From a checkpoint of a small transformer trained on Wikipedia.
Size: 15 layers, 1 head of 64, MLP 256 squared ReLU, vocabulary 8192.
Architecture: RMSNorm before each block, untied embeddings, normalized queries and keys, attention and MLP in parallel, capped logits.
Training: 151M tokens, 2300 steps.
Each number is 200 + 30 x the weight over its row's rms, rounded and kept within 0 to 999. Layers, rows and columns count from 0. The size before them is the row's rms in percent of the matrix's.

# v: layer 3 attention value, 64x64, rms 0.198, rows 8-60, columns 0-63
# o: layer 3 attention output (transposed), 64x64, rms 0.305, rows 8-59, columns 0-63
v8,099,147,216,154,197,190,210,212,221,168,223,193,179,197,201,169,277,258,168,233,216,188,229,163,197,203,228,153,158,210,201,184,186,152,228,195,229,247,260,181,209,243,253,202,198,201,240,234,208,146,238,163,168,209,187,175,212,222,187,186,224,192,197,210,246
o8,110,209,176,177,239,222,171,183,206,222,221,166,173,184,240,192,201,210,180,139,180,198,160,200,270,222,184,212,216,216,185,190,199,180,197,218,191,230,220,224,190,216,260,216,178,269,173,200,217,256,239,189,168,278,203,248,209,235,221,177,249,181,208,190,145
v9,094,241,205,212,190,234,169,194,240,272,154,224,183,170,171,213,208,201,186,210,214,148,197,208,221,234,224,254,160,213,208,250,236,190,195,182,202,175,245,185,182,243,250,264,227,227,156,141,237,163,163,206,176,175,200,196,199,197,213,171,179,212,203,228,234
o9,097,173,176,177,223,197,249,198,151,199,263,263,220,181,240,210,243,194,185,172,169,182,229,186,263,193,206,243,191,179,143,183,219,196,152,134,163,186,165,235,231,199,216,192,189,207,198,202,157,203,180,197,212,239,231,187,175,241,205,165,214,191,231,153,214
v10,121,182,197,172,223,192,166,251,156,187,198,198,173,199,203,206,206,221,221,183,219,217,205,177,138,194,193,165,192,209,199,232,201,146,252,231,166,254,217,175,213,239,173,182,225,183,167,174,218,209,265,182,168,245,250,228,166,171,194,129,143,187,212,169,173
o10,112,208,222,170,231,259,187,276,216,201,255,122,195,172,208,203,160,217,177,232,161,208,200,208,142,184,184,165,233,234,254,200,175,179,219,209,157,251,197,174,239,149,181,249,219,191,193,194,195,185,170,181,232,215,165,216,207,217,200,199,228,208,201,207,178
v11,108,197,121,142,171,222,188,185,189,193,214,210,216,233,192,199,201,223,157,233,182,159,164,215,219,184,125,214,187,168,224,178,162,144,133,145,208,238,194,199,237,216,213,191,174,186,202,244,188,239,233,177,190,216,233,172,191,176,195,224,164,221,215,239,218
o11,112,198,222,116,190,195,170,198,160,205,184,241,181,225,150,229,187,165,176,241,236,226,160,189,211,232,165,164,200,199,231,215,140,189,193,159,162,198,204,219,191,138,238,171,226,189,170,234,230,227,220,198,148,173,223,214,208,221,178,236,229,175,165,196,161
v12,108,190,246,243,182,172,238,193,158,123,188,228,187,200,238,200,205,199,144,196,212,218,164,241,210,218,187,210,146,194,203,243,170,245,215,211,219,238,174,221,155,157,191,175,199,214,200,209,242,147,160,186,165,265,182,249,191,207,221,190,210,165,175,209,182
o12,108,187,216,170,218,203,172,234,224,208,151,195,240,260,166,233,179,251,185,182,224,220,230,168,210,174,255,208,196,204,175,208,193,160,203,207,219,213,186,227,158,167,195,248,191,258,225,180,155,176,233,187,239,141,246,189,220,199,187,224,217,171,144,251,222
v13,107,196,169,159,184,220,205,251,229,197,163,144,203,183,241,252,194,180,213,204,213,200,172,205,179,241,176,169,171,211,201,244,203,254,185,246,206,240,186,155,179,201,218,219,157,243,166,206,148,213,150,242,230,236,174,238,213,211,206,225,147,154,211,180,225
o13,102,211,240,213,153,182,246,152,157,233,259,180,173,230,171,207,183,206,199,198,210,204,148,201,163,178,247,200,201,259,205,181,156,241,195,208,188,218,233,224,222,191,194,234,214,202,214,165,157,193,176,227,216,159,180,176,135,214,175,233,218,129,234,190,197
v14,098,200,213,181,204,198,200,254,217,243,196,199,219,215,165,227,182,245,176,91,219,209,178,216,192,249,187,183,217,205,120,212,171,218,161,208,191,249,168,188,188,213,178,185,118,196,182,228,163,185,235,231,196,190,205,169,211,197,218,185,230,228,193,168,204
o14,103,209,238,227,182,216,185,178,212,214,256,217,180,233,199,204,188,251,211,183,217,192,196,237,231,252,205,167,196,223,220,181,184,290,148,181,184,208,206,202,203,202,161,161,158,239,217,238,211,160,181,217,198,179,153,221,211,185,225,214,208,232,107,168,223
v15,085,213,85,193,241,235,165,147,207,255,179,199,242,146,206,195,214,256,205,184,195,194,200,206,198,210,229,220,200,180,239,193,166,164,145,186,207,225,195,168,216,220,201,202,158,198,227,197,200,174,255,184,193,235,219,186,202,150,222,209,161,215,219,197,183
o15,097,145,201,182,215,198,201,231,107,141,219,257,162,220,158,206,203,185,194,214,187,199,220,248,174,200,169,154,163,198,220,249,177,215,182,170,196,173,171,217,204,142,197,226,180,242,184,214,207,225,174,206,170,220,179,212,238,238,166,208,217,208,148,213,166
v16,123,221,160,200,158,193,228,171,249,226,199,219,226,189,194,166,185,139,219,169,217,157,190,214,213,167,185,186,240,171,179,169,232,156,135,124,191,211,240,193,208,190,192,200,181,191,183,238,195,257,227,244,233,240,162,150,207,207,241,205,212,219,180,231,185
o16,105,241,243,146,157,175,178,185,212,193,217,256,196,160,184,191,185,183,220,238,262,174,224,226,262,184,179,194,134,199,204,208,250,264,201,212,244,195,220,167,158,158,200,160,205,185,220,229,204,238,159,192,198,171,205,183,162,202,196,212,162,191,192,174,216
v17,092,239,190,236,192,213,187,231,182,221,215,214,202,220,223,186,174,204,261,215,265,187,132,185,176,182,233,218,226,172,186,206,163,212,250,193,227,212,173,221,194,189,200,204,261,237,147,193,218,227,228,161,222,223,269,219,139,158,169,195,206,215,161,200,232
o17,089,228,205,246,211,174,162,187,177,180,177,214,200,214,237,136,157,171,224,211,232,269,254,198,171,190,202,178,216,209,225,177,204,202,164,228,141,250,155,116,198,217,209,214,244,178,192,203,179,178,185,189,206,152,207,185,243,224,210,171,155,189,188,192,188
v18,108,213,237,233,207,201,163,154,195,217,226,266,194,270,171,152,236,253,202,203,146,199,178,180,177,203,216,173,211,223,200,239,174,243,152,174,206,190,164,206,162,209,196,201,176,147,200,136,246,206,250,154,208,200,203,207,169,236,210,203,191,204,229,212,213
o18,113,189,224,193,188,235,225,253,207,212,200,214,195,259,237,174,228,179,229,192,166,227,223,203,209,206,188,206,237,194,188,184,137,158,202,160,177,197,190,184,143,224,184,202,177,198,237,265,246,191,173,200,219,167,202,184,203,268,214,199,235,246,138,261,178
v19,102,178,221,233,196,181,181,205,180,277,174,162,183,164,180,228,182,231,215,204,146,221,186,198,201,241,227,207,197,198,178,187,217,224,124,221,130,174,161,162,208,146,216,221,222,188,232,166,208,176,221,203,190,257,227,180,250,166,159,174,200,185,189,181,229
o19,101,199,221,220,205,197,224,207,214,224,218,239,203,249,235,213,196,204,183,169,156,258,190,202,192,175,211,201,244,174,204,258,193,202,201,149,164,205,150,232,179,188,203,180,156,225,235,142,183,241,176,167,158,219,139,174,213,154,211,250,189,257,219,166,175
v20,097,202,183,200,237,203,183,224,193,239,172,249,232,210,235,193,129,176,197,193,258,212,178,213,182,181,252,194,175,211,228,174,193,167,244,265,161,191,193,183,224,196,193,184,201,247,143,199,242,196,177,191,190,241,243,241,151,220,173,184,174,257,230,192,188
o20,090,177,164,229,191,226,191,193,194,158,217,155,248,179,187,145,141,275,216,206,254,192,251,179,186,177,227,165,171,150,218,184,183,229,212,221,129,216,213,210,197,162,180,231,183,189,183,153,196,189,155,196,206,167,212,210,235,241,155,189,214,209,209,190,199
v21,085,216,236,218,172,226,196,235,217,211,167,186,204,211,174,239,184,222,151,239,200,203,229,205,228,206,218,208,181,243,108,252,186,239,242,174,186,193,171,180,254,235,189,236,205,175,182,186,202,160,214,260,212,178,205,139,233,178,185,170,175,191,228,253,196
o21,085,237,226,172,189,226,233,160,152,180,231,160,201,187,253,218,220,180,205,195,175,199,152,161,147,239,231,241,242,183,159,184,182,194,142,167,214,162,190,239,221,215,228,210,178,195,177,233,173,180,192,175,194,178,197,209,156,159,207,223,194,238,185,126,233
v22,109,205,227,165,209,175,201,143,175,210,179,154,146,163,182,176,178,208,156,200,224,160,147,163,237,217,222,222,155,176,171,199,233,216,231,262,226,202,197,211,176,207,225,180,187,185,190,172,207,232,200,158,196,219,211,161,249,194,166,251,236,251,195,151,167
o22,106,212,186,209,198,217,249,194,195,276,201,230,219,144,223,210,249,217,192,166,230,247,225,226,249,179,230,133,236,175,190,156,244,203,177,226,206,226,197,236,215,211,162,202,239,222,183,214,193,172,242,172,185,229,206,201,234,179,200,241,183,240,175,258,204
v23,086,186,219,194,195,165,226,204,179,215,201,214,194,216,193,229,193,240,166,154,147,203,210,240,199,220,192,161,226,164,159,147,117,219,214,229,197,164,172,217,233,193,177,167,172,165,258,181,224,203,226,175,182,224,179,231,190,241,212,236,219,235,210,189,117
o23,083,183,181,210,142,228,172,255,265,220,180,180,223,216,173,191,232,197,178,178,241,221,252,156,146,206,181,162,179,173,212,209,176,214,181,236,191,181,241,214,190,221,154,181,147,186,193,196,190,164,208,165,165,201,160,227,223,171,204,213,207,219,127,241,231
v24,109,245,173,214,179,201,184,215,204,192,211,165,141,266,222,164,258,172,185,216,241,212,195,230,187,203,219,229,190,210,215,223,254,188,200,208,236,189,179,254,170,215,151,182,202,239,256,167,183,241,191,136,243,217,168,195,205,230,214,227,168,194,159,234,190
o24,105,196,213,186,232,221,204,192,206,224,199,219,196,185,177,152,230,168,216,195,163,237,162,181,210,186,245,168,181,174,148,162,236,175,227,237,195,215,168,153,198,188,185,185,262,162,217,219,193,197,168,209,217,155,149,200,181,228,158,105,203,162,194,250,224
v25,111,237,263,203,202,175,180,164,205,150,206,143,187,195,183,184,178,226,178,198,247,191,188,156,164,193,188,168,152,160,177,235,170,168,194,281,234,191,241,199,193,226,189,210,232,202,172,176,173,218,276,230,190,261,222,206,227,198,205,200,227,213,178,204,212
o25,110,183,174,231,172,205,243,192,235,210,221,172,211,186,237,177,190,240,189,202,248,216,213,184,186,195,200,173,232,217,220,153,232,178,195,128,253,241,220,176,218,219,202,276,251,258,198,237,198,195,204,173,193,245,156,207,197,217,175,186,180,206,177,266,166
v26,092,239,166,191,203,165,176,208,225,252,205,238,202,210,186,147,204,116,191,204,177,238,221,151,170,157,193,224,197,210,225,233,198,186,177,184,139,218,152,223,178,232,214,209,209,196,175,169,173,206,261,196,223,253,242,198,156,174,195,194,203,228,149,171,188
o26,093,224,208,180,212,253,248,215,153,172,245,241,250,244,225,181,154,207,191,215,177,208,203,244,188,211,154,205,213,169,246,187,217,195,211,184,221,190,179,175,172,159,131,209,235,182,262,190,210,199,130,207,183,145,231,246,183,209,202,185,188,225,207,215,187
v27,093,180,165,191,198,256,202,232,196,259,167,209,244,196,172,228,159,221,270,206,184,156,161,145,213,200,205,213,255,222,223,225,215,222,226,169,175,214,186,175,179,173,253,197,200,212,247,196,214,247,218,131,197,181,202,185,155,183,153,202,191,168,212,205,219
o27,088,196,216,242,218,186,217,216,147,218,224,241,191,199,254,236,184,138,258,218,191,251,216,217,171,212,206,157,205,243,198,184,160,229,178,235,112,231,198,223,182,184,254,173,200,129,229,192,194,215,185,196,191,211,211,187,215,226,200,232,228,173,207,189,226
v28,106,163,183,233,195,166,243,275,191,208,231,236,173,252,170,259,212,167,100,191,223,222,212,233,249,190,200,240,191,249,209,211,195,209,170,205,196,184,207,204,239,213,214,189,211,209,184,210,228,182,178,193,198,172,175,204,202,190,192,218,185,218,137,258,216
o28,107,134,162,179,241,209,225,212,244,196,168,211,256,208,166,226,172,199,161,192,223,201,134,125,219,251,195,239,218,178,205,200,208,203,160,210,154,234,202,204,172,204,211,157,171,221,175,223,193,175,200,166,192,133,196,222,174,170,216,155,191,208,210,171,220
v29,092,183,202,224,246,216,207,187,223,173,229,205,189,225,213,131,197,234,230,228,240,248,231,241,231,219,221,274,209,239,176,178,185,202,216,177,222,128,145,183,244,196,159,195,222,155,167,201,186,227,205,192,201,202,143,223,166,180,203,215,212,221,202,241,166
o29,089,219,179,214,197,199,154,208,186,146,172,183,143,205,203,168,221,156,207,220,218,196,226,190,147,241,213,228,190,144,210,229,228,201,176,239,230,186,211,213,232,211,187,203,142,151,148,257,188,200,193,158,186,196,156,148,162,196,218,160,161,219,193,254,206
v30,111,237,159,172,176,232,220,188,209,240,181,177,245,168,200,184,135,170,204,229,136,158,211,171,176,170,179,182,203,165,212,185,146,185,207,250,223,234,166,203,208,176,227,166,213,214,229,209,273,138,198,190,203,150,210,227,217,177,179,195,233,164,213,188,212
o30,106,176,185,158,193,213,226,202,198,232,201,208,203,248,186,205,196,200,226,210,225,298,234,226,172,226,196,157,188,235,202,222,169,208,230,178,170,140,248,197,232,198,222,232,211,220,200,190,141,198,208,223,145,210,271,211,226,198,152,210,199,211,239,146,216
v31,085,197,188,202,210,184,143,158,283,194,195,172,185,166,206,209,233,151,206,188,140,186,209,182,221,205,252,208,160,217,159,171,225,253,185,183,144,231,173,195,172,207,164,222,174,207,198,192,226,156,201,187,135,203,221,158,236,197,240,205,201,190,191,232,161
o31,088,199,224,159,183,211,173,196,214,206,218,226,163,204,244,240,219,183,169,134,188,209,203,229,225,165,247,193,193,165,155,214,213,173,263,246,205,124,186,206,173,178,174,199,218,220,204,178,215,170,170,227,176,153,198,191,212,205,260,216,222,247,181,145,239
v32,110,162,153,237,216,209,170,164,162,208,230,177,195,209,157,197,220,167,211,187,181,196,208,178,181,183,238,194,193,188,171,192,185,183,163,282,227,213,233,197,155,235,220,178,228,215,179,250,182,163,172,201,195,220,293,244,235,194,173,209,216,227,187,176,258
o32,110,171,163,202,210,181,181,221,183,208,198,205,190,211,158,198,175,257,172,170,186,209,195,165,232,191,231,192,224,203,206,212,180,214,243,195,206,225,201,156,222,188,159,189,239,252,223,193,211,222,190,263,159,201,213,205,266,238,171,217,169,313,235,173,179
v33,114,189,259,161,191,220,167,216,154,157,220,207,172,213,192,161,183,197,179,222,228,206,168,250,186,235,189,217,209,174,154,231,190,186,180,205,275,143,186,204,182,175,180,275,210,187,221,236,209,225,190,201,161,250,203,202,180,191,174,174,210,160,255,219,245
o33,106,249,209,211,203,138,182,180,224,232,228,179,187,234,207,200,195,234,220,242,173,220,248,175,202,190,261,209,179,154,130,236,166,137,143,168,229,233,214,210,199,232,182,170,181,200,142,231,192,213,241,171,182,220,161,207,206,214,167,202,194,196,227,221,189
v34,094,258,235,180,173,219,207,220,191,186,246,188,189,168,239,202,226,252,230,169,228,233,165,205,179,185,163,235,189,173,186,207,209,188,230,258,265,227,215,272,187,172,198,224,166,251,232,191,144,193,223,171,177,182,204,178,188,154,203,201,232,206,212,150,190
o34,099,215,217,273,203,226,196,181,197,232,244,232,180,237,197,193,195,216,223,208,169,189,239,283,215,197,192,200,171,244,228,165,206,202,207,208,205,209,166,202,243,198,202,210,215,229,182,188,185,188,300,206,226,227,191,231,264,193,180,168,178,165,183,236,147
v35,105,172,191,180,169,200,248,224,228,186,281,212,220,186,206,215,204,187,162,210,163,226,204,132,192,192,231,194,214,218,220,196,206,204,188,240,151,197,239,249,198,185,238,194,178,128,176,227,167,198,229,212,196,226,237,143,234,173,248,253,198,199,193,160,174
o35,102,226,239,223,189,213,227,228,206,196,208,252,240,200,182,220,157,177,161,178,194,184,154,212,201,199,168,215,231,219,226,165,212,235,245,216,226,219,221,196,220,183,195,231,174,237,188,194,251,218,234,196,180,169,205,270,203,140,260,234,208,219,243,253,138
v36,090,191,194,193,214,203,129,207,241,204,197,229,174,246,149,185,145,221,230,163,219,185,223,181,231,176,261,256,182,177,204,176,207,163,173,236,188,156,197,160,185,174,198,154,189,247,227,195,190,212,191,201,228,209,204,178,247,181,210,265,256,217,183,238,189
o36,094,179,178,294,217,269,177,200,215,177,197,247,179,163,187,236,215,220,213,164,273,222,200,215,217,210,234,175,180,161,179,192,213,192,225,159,167,230,189,168,201,217,226,134,182,193,210,200,217,211,146,207,201,237,179,202,198,231,171,186,164,252,197,222,216
v37,107,238,195,206,216,240,242,195,197,182,235,146,194,206,219,193,207,197,159,192,152,191,205,236,219,190,217,157,258,192,166,217,199,134,193,218,187,220,227,248,255,185,157,147,194,189,229,215,210,142,238,213,181,147,227,152,228,226,207,196,222,149,172,177,202
o37,103,191,164,184,230,208,158,228,245,213,181,165,223,185,193,190,218,203,207,183,126,243,211,189,200,223,214,146,175,228,209,198,208,220,245,190,193,142,221,159,235,211,185,202,214,217,192,244,232,215,251,202,188,211,196,258,206,98,211,207,229,182,174,159,182
v38,096,184,204,198,179,127,193,215,217,164,189,198,181,162,232,207,201,240,232,210,267,205,203,162,245,166,221,201,148,180,202,230,156,193,189,193,213,228,203,175,231,243,233,230,130,193,185,165,220,164,198,238,155,248,202,245,221,171,233,170,184,162,229,207,200
o38,099,214,197,171,151,234,179,171,192,171,181,182,190,215,228,216,142,221,195,183,215,196,183,219,244,181,214,240,178,246,212,198,200,166,154,186,231,202,229,227,196,227,229,236,171,254,165,155,161,217,190,169,251,204,154,206,213,263,247,165,218,229,217,216,136
v39,113,189,263,175,232,200,174,167,179,137,264,239,194,215,193,158,188,179,201,211,242,210,183,219,170,193,227,236,171,140,192,160,146,218,231,185,237,185,155,240,125,196,218,192,214,206,190,228,249,197,242,171,200,216,184,208,183,201,238,213,228,194,202,175,189
o39,106,228,191,248,222,174,190,171,267,188,167,207,188,234,205,181,218,270,193,226,229,238,253,219,195,191,169,235,189,161,162,198,201,157,162,240,206,186,185,161,200,194,176,185,184,253,188,230,218,170,220,160,211,188,246,205,235,244,254,184,221,218,180,252,183
v40,098,185,182,155,236,192,220,210,227,139,233,151,242,239,162,219,164,188,247,201,177,238,216,231,187,179,190,179,188,194,171,196,216,179,148,224,183,137,145,161,224,193,221,199,202,235,231,243,185,181,221,197,207,149,198,206,168,195,142,208,197,149,188,238,231
o40,098,187,159,237,179,167,153,124,255,186,177,146,168,207,250,212,222,226,198,241,185,234,138,213,180,256,215,247,178,227,202,224,151,163,224,217,150,194,221,206,195,183,230,193,175,191,186,246,214,246,176,202,168,194,205,211,184,173,190,192,181,224,216,192,199
v41,094,248,218,202,198,219,215,196,215,166,185,191,200,161,203,181,172,264,257,211,256,164,154,172,212,216,253,211,186,164,136,279,211,224,266,217,233,214,192,224,208,205,196,206,231,199,162,184,248,166,191,175,182,177,242,195,215,192,196,188,168,207,204,179,165
o41,092,236,227,203,202,183,163,179,165,158,185,216,190,164,284,168,224,185,204,188,209,213,233,207,184,191,254,177,245,209,188,206,202,202,157,230,169,220,192,192,265,234,238,254,212,197,151,236,170,163,181,190,240,200,235,198,275,222,227,182,173,199,180,216,198
v42,091,258,177,203,200,221,159,158,205,215,140,212,185,182,246,197,177,200,224,241,209,140,214,175,182,173,201,226,158,149,175,239,217,179,194,197,170,242,209,219,215,176,245,166,196,259,193,163,187,173,170,204,249,243,237,229,245,190,179,239,186,191,191,156,185
o42,097,219,204,203,217,249,229,157,165,175,212,246,199,168,190,182,181,222,203,210,193,240,226,221,171,181,237,215,195,186,202,201,210,188,180,174,159,127,174,168,241,193,229,202,264,244,250,139,162,234,194,197,241,201,243,212,221,218,130,224,190,175,218,174,180
v43,110,187,209,204,187,210,217,201,220,225,162,212,218,218,197,127,239,203,187,246,179,167,226,208,236,234,220,182,241,234,241,177,206,200,250,139,176,184,197,220,212,226,227,181,217,162,243,213,253,154,127,202,160,176,201,233,157,237,181,156,212,192,209,222,232
o43,114,211,156,106,222,174,139,216,183,192,163,180,216,203,210,179,225,178,208,161,153,214,225,143,225,221,195,200,210,174,178,204,202,199,209,215,197,185,219,233,199,255,219,190,138,166,207,130,188,248,166,222,169,198,238,179,185,209,223,174,248,200,218,173,210
v44,093,198,139,160,204,197,233,183,225,217,187,219,245,204,211,154,158,202,160,144,185,222,175,190,194,174,229,147,200,204,215,247,172,147,188,215,163,171,185,219,208,182,159,198,204,170,141,210,225,171,208,210,197,161,251,217,172,256,212,210,227,210,190,134,160
o44,090,163,207,170,185,211,165,234,179,162,179,189,277,204,216,173,182,223,184,174,238,218,233,192,216,201,189,157,166,215,214,196,172,260,221,143,187,179,233,207,183,174,134,258,183,174,188,234,221,207,145,236,200,217,238,257,189,162,209,190,232,221,181,203,221
v45,117,204,181,209,149,218,156,219,177,157,197,174,174,221,182,182,202,238,185,234,220,188,160,182,225,205,194,250,237,177,157,178,167,221,248,227,225,187,213,237,178,198,146,183,214,187,156,225,189,233,125,206,193,147,257,225,196,214,145,181,214,208,178,188,148
o45,117,207,216,218,214,152,114,225,170,209,187,206,234,193,179,197,206,186,209,189,234,213,199,179,159,216,218,169,278,194,199,172,196,220,167,211,215,172,188,179,237,284,203,184,282,182,138,180,195,148,189,237,205,199,191,215,220,204,203,171,171,219,209,188,227
v46,091,188,141,189,215,249,187,155,213,214,199,180,228,243,146,201,260,236,164,218,199,202,169,225,213,206,185,199,185,162,183,226,243,155,143,200,219,209,229,203,211,219,235,178,205,170,257,211,144,207,214,150,223,177,244,174,206,264,190,247,204,218,211,187,205
o46,085,206,177,180,209,208,212,201,190,207,186,251,216,198,194,187,239,149,185,189,179,208,166,198,207,204,184,138,236,208,175,178,170,241,168,172,190,193,212,224,194,156,211,167,260,194,196,251,273,252,230,222,164,239,207,216,233,246,149,177,223,188,127,222,204
v47,094,225,248,216,209,230,176,184,190,205,197,238,188,197,238,240,206,205,196,224,193,159,183,194,177,188,165,207,185,188,111,267,173,195,207,138,247,250,225,192,222,178,181,272,259,207,149,196,213,205,203,157,182,188,218,189,182,220,220,190,221,193,242,210,233
o47,104,224,224,190,192,201,223,195,206,220,207,195,193,217,255,193,149,159,205,230,217,194,256,182,209,194,237,219,199,187,169,219,180,168,142,144,181,164,207,185,174,189,207,198,269,185,201,274,210,174,266,176,224,239,221,202,222,235,193,228,209,143,185,144,227
v48,109,220,216,139,229,193,116,224,195,170,163,198,178,184,195,165,220,188,187,153,217,124,220,196,157,251,186,194,168,167,197,266,216,226,202,194,209,232,202,210,175,209,210,186,189,164,240,178,232,154,212,200,160,213,158,231,158,170,193,201,203,162,190,166,199
o48,106,198,226,147,309,200,202,220,249,200,247,222,174,205,228,230,217,212,166,199,182,234,258,251,183,204,210,192,186,257,171,243,208,153,165,173,187,191,222,182,243,236,191,189,176,228,189,176,142,216,226,232,206,206,209,199,180,223,205,194,220,196,176,214,219
v49,088,193,274,222,252,239,175,135,144,178,196,183,203,226,195,204,200,221,233,181,209,189,208,221,209,208,188,204,222,208,146,229,223,186,199,144,190,209,199,155,167,190,165,166,181,195,174,205,188,218,214,257,211,153,166,166,215,234,238,150,256,155,186,204,221
o49,090,223,220,241,209,170,207,202,230,205,178,159,154,168,208,225,247,247,241,236,182,180,216,207,208,209,224,210,173,233,182,191,224,212,166,149,213,158,179,177,220,198,176,196,201,210,245,249,240,175,224,188,254,236,178,141,143,173,238,228,205,231,147,196,238
v50,092,211,174,216,160,192,225,217,162,180,220,254,178,174,221,209,187,228,121,191,208,200,174,202,175,209,199,264,190,237,210,197,244,135,169,256,241,225,244,247,214,172,180,218,185,186,209,235,198,216,170,120,167,203,223,183,227,160,193,197,184,194,186,200,180
o50,093,175,230,181,241,200,196,266,194,205,228,256,231,209,172,232,170,203,195,230,196,202,184,209,230,236,224,182,212,163,187,211,187,205,204,202,182,237,180,223,189,197,252,201,235,269,163,236,215,189,246,204,216,199,148,249,273,166,140,169,193,174,240,214,211
v51,109,237,205,197,223,157,250,191,206,223,174,238,212,154,195,186,227,203,211,217,147,208,218,157,203,203,192,166,232,195,157,268,158,241,176,201,197,208,210,145,251,215,204,244,195,221,197,158,228,165,181,250,190,283,214,225,209,171,211,196,193,233,201,225,239
o51,111,204,187,148,134,211,243,205,148,207,200,193,179,208,210,197,181,193,193,210,175,161,221,183,211,184,267,209,178,170,244,269,208,169,194,191,237,208,213,209,200,227,155,244,157,212,257,184,185,187,138,179,152,201,233,227,171,205,185,247,167,178,184,176,169
v52,090,151,199,200,161,178,199,222,208,166,194,266,195,203,187,171,254,233,221,174,188,217,168,163,204,138,154,229,212,199,144,187,181,195,172,170,177,243,246,206,240,158,189,199,180,224,216,201,178,221,177,254,201,180,224,234,252,223,215,229,247,248,184,170,213
o52,095,212,245,188,164,267,154,205,214,202,176,238,208,201,190,219,175,203,202,182,252,169,233,174,247,179,236,212,229,222,258,224,179,241,237,199,230,203,225,186,164,233,199,125,225,177,218,172,221,219,222,238,219,221,237,214,234,228,209,182,168,187,147,176,165
v53,104,226,243,171,160,216,202,221,224,184,191,233,221,199,224,219,146,230,214,211,177,171,158,194,162,241,204,165,194,207,228,135,137,215,204,192,212,173,191,216,161,195,247,239,139,269,195,216,245,188,187,176,158,186,222,225,182,221,214,205,150,190,205,240,234
o53,101,169,213,224,136,163,189,167,204,196,241,213,197,236,208,185,223,254,226,206,211,232,203,176,227,237,205,231,184,170,193,154,128,168,195,211,126,171,206,197,177,214,238,194,173,229,225,164,178,196,176,193,191,184,208,226,223,226,234,233,254,126,221,192,178
v54,097,212,247,216,250,193,209,267,196,225,192,193,144,208,208,210,151,220,251,197,231,180,192,209,242,225,189,223,226,207,248,221,173,197,187,175,192,238,205,172,215,218,190,213,225,271,132,204,184,232,192,217,208,197,174,184,228,179,195,171,178,253,168,216,277
o54,096,199,172,250,222,183,229,147,179,206,213,187,170,210,214,177,173,222,213,197,211,165,177,168,248,214,206,184,195,166,231,229,236,207,165,154,171,268,177,180,231,208,219,164,187,147,221,229,189,152,173,169,207,203,182,156,177,209,244,231,213,125,230,157,174
v55,089,168,203,238,241,226,141,212,212,207,244,227,173,192,215,210,177,188,227,226,211,207,233,187,223,230,235,193,192,158,194,150,143,225,195,257,171,235,166,173,216,194,173,145,224,190,163,230,204,197,202,137,176,290,182,201,188,221,176,209,159,199,199,195,172
o55,083,206,149,215,243,184,201,215,223,144,193,188,173,245,193,181,156,202,178,157,238,188,228,214,136,194,199,144,221,138,186,249,219,205,212,222,187,204,188,195,216,196,220,201,179,216,181,165,221,169,210,126,172,178,136,183,188,244,198,266,211,202,216,184,177
v56,094,158,211,180,220,218,190,216,242,177,178,173,243,203,233,212,136,228,207,178,209,166,173,252,154,234,241,181,157,174,201,182,175,198,186,199,163,209,174,141,159,142,203,189,207,196,190,233,242,159,245,211,185,244,187,228,185,212,208,160,252,149,221,199,192
o56,092,201,213,244,220,179,129,195,233,206,226,161,185,221,203,209,155,246,199,176,257,239,240,205,170,170,193,188,173,214,171,230,190,242,208,174,154,197,229,233,192,150,250,247,149,248,187,207,180,223,166,198,211,217,209,164,195,191,191,236,264,203,176,196,227
v57,091,181,187,188,164,248,200,167,200,215,232,216,193,223,227,212,209,151,226,203,172,202,194,222,212,191,184,176,186,185,115,169,189,204,251,203,268,215,160,191,194,196,192,207,252,195,214,223,186,195,238,127,179,195,242,182,168,214,153,243,273,201,188,205,160
o57,100,289,183,199,167,229,177,216,198,206,189,192,181,219,227,208,220,156,207,160,227,237,247,214,214,193,201,184,193,193,189,209,190,192,169,278,181,182,223,198,149,171,166,207,242,201,187,214,196,196,284,181,144,209,223,196,224,197,169,219,144,205,161,191,252
v58,111,245,214,120,212,206,130,191,204,215,215,179,149,211,157,204,241,200,130,225,210,190,183,207,234,211,157,190,170,147,225,241,221,207,197,221,179,169,234,204,208,228,208,220,204,169,177,117,223,201,205,237,186,205,198,145,190,197,185,208,170,206,234,184,197
o58,112,197,192,158,211,209,260,188,219,243,216,210,240,157,200,207,237,164,157,185,188,196,202,235,204,156,171,183,225,212,180,172,214,147,160,131,195,170,184,208,245,211,157,208,214,182,124,200,209,178,215,159,178,214,227,219,132,220,215,192,216,192,180,221,147
v59,111,221,259,241,239,167,230,214,200,229,210,227,181,237,198,208,195,154,206,171,166,192,231,229,181,173,215,110,262,168,239,194,172,220,226,202,200,207,241,236,196,220,236,171,204,184,196,164,224,170,249,199,208,229,158,216,143,205,213,201,244,190,196,159,183
o59,117,191,107,226,218,233,231,247,271,233,194,155,242,192,190,178,184,198,190,196,164,197,241,210,190,177,133,227,161,211,226,167,237,206,168,220,213,206,213,149,217,224,165,193,159,203,256,190,188,197,192,180,236,178,242,189,162,184,214,222,226,207,209,202,200
v60,083,205,213,201,226,205,219,200,217,164,229,175,210,237,215,174,174,232,172,218,254,171,182,178,244,182,215,229,196,258,193,259,188,262,196,171,205,149,165,242,220,199,216,222,172,202,149,215,213,201,211,191,196,180,152,209,152,155,133,234,196,188,185,237,258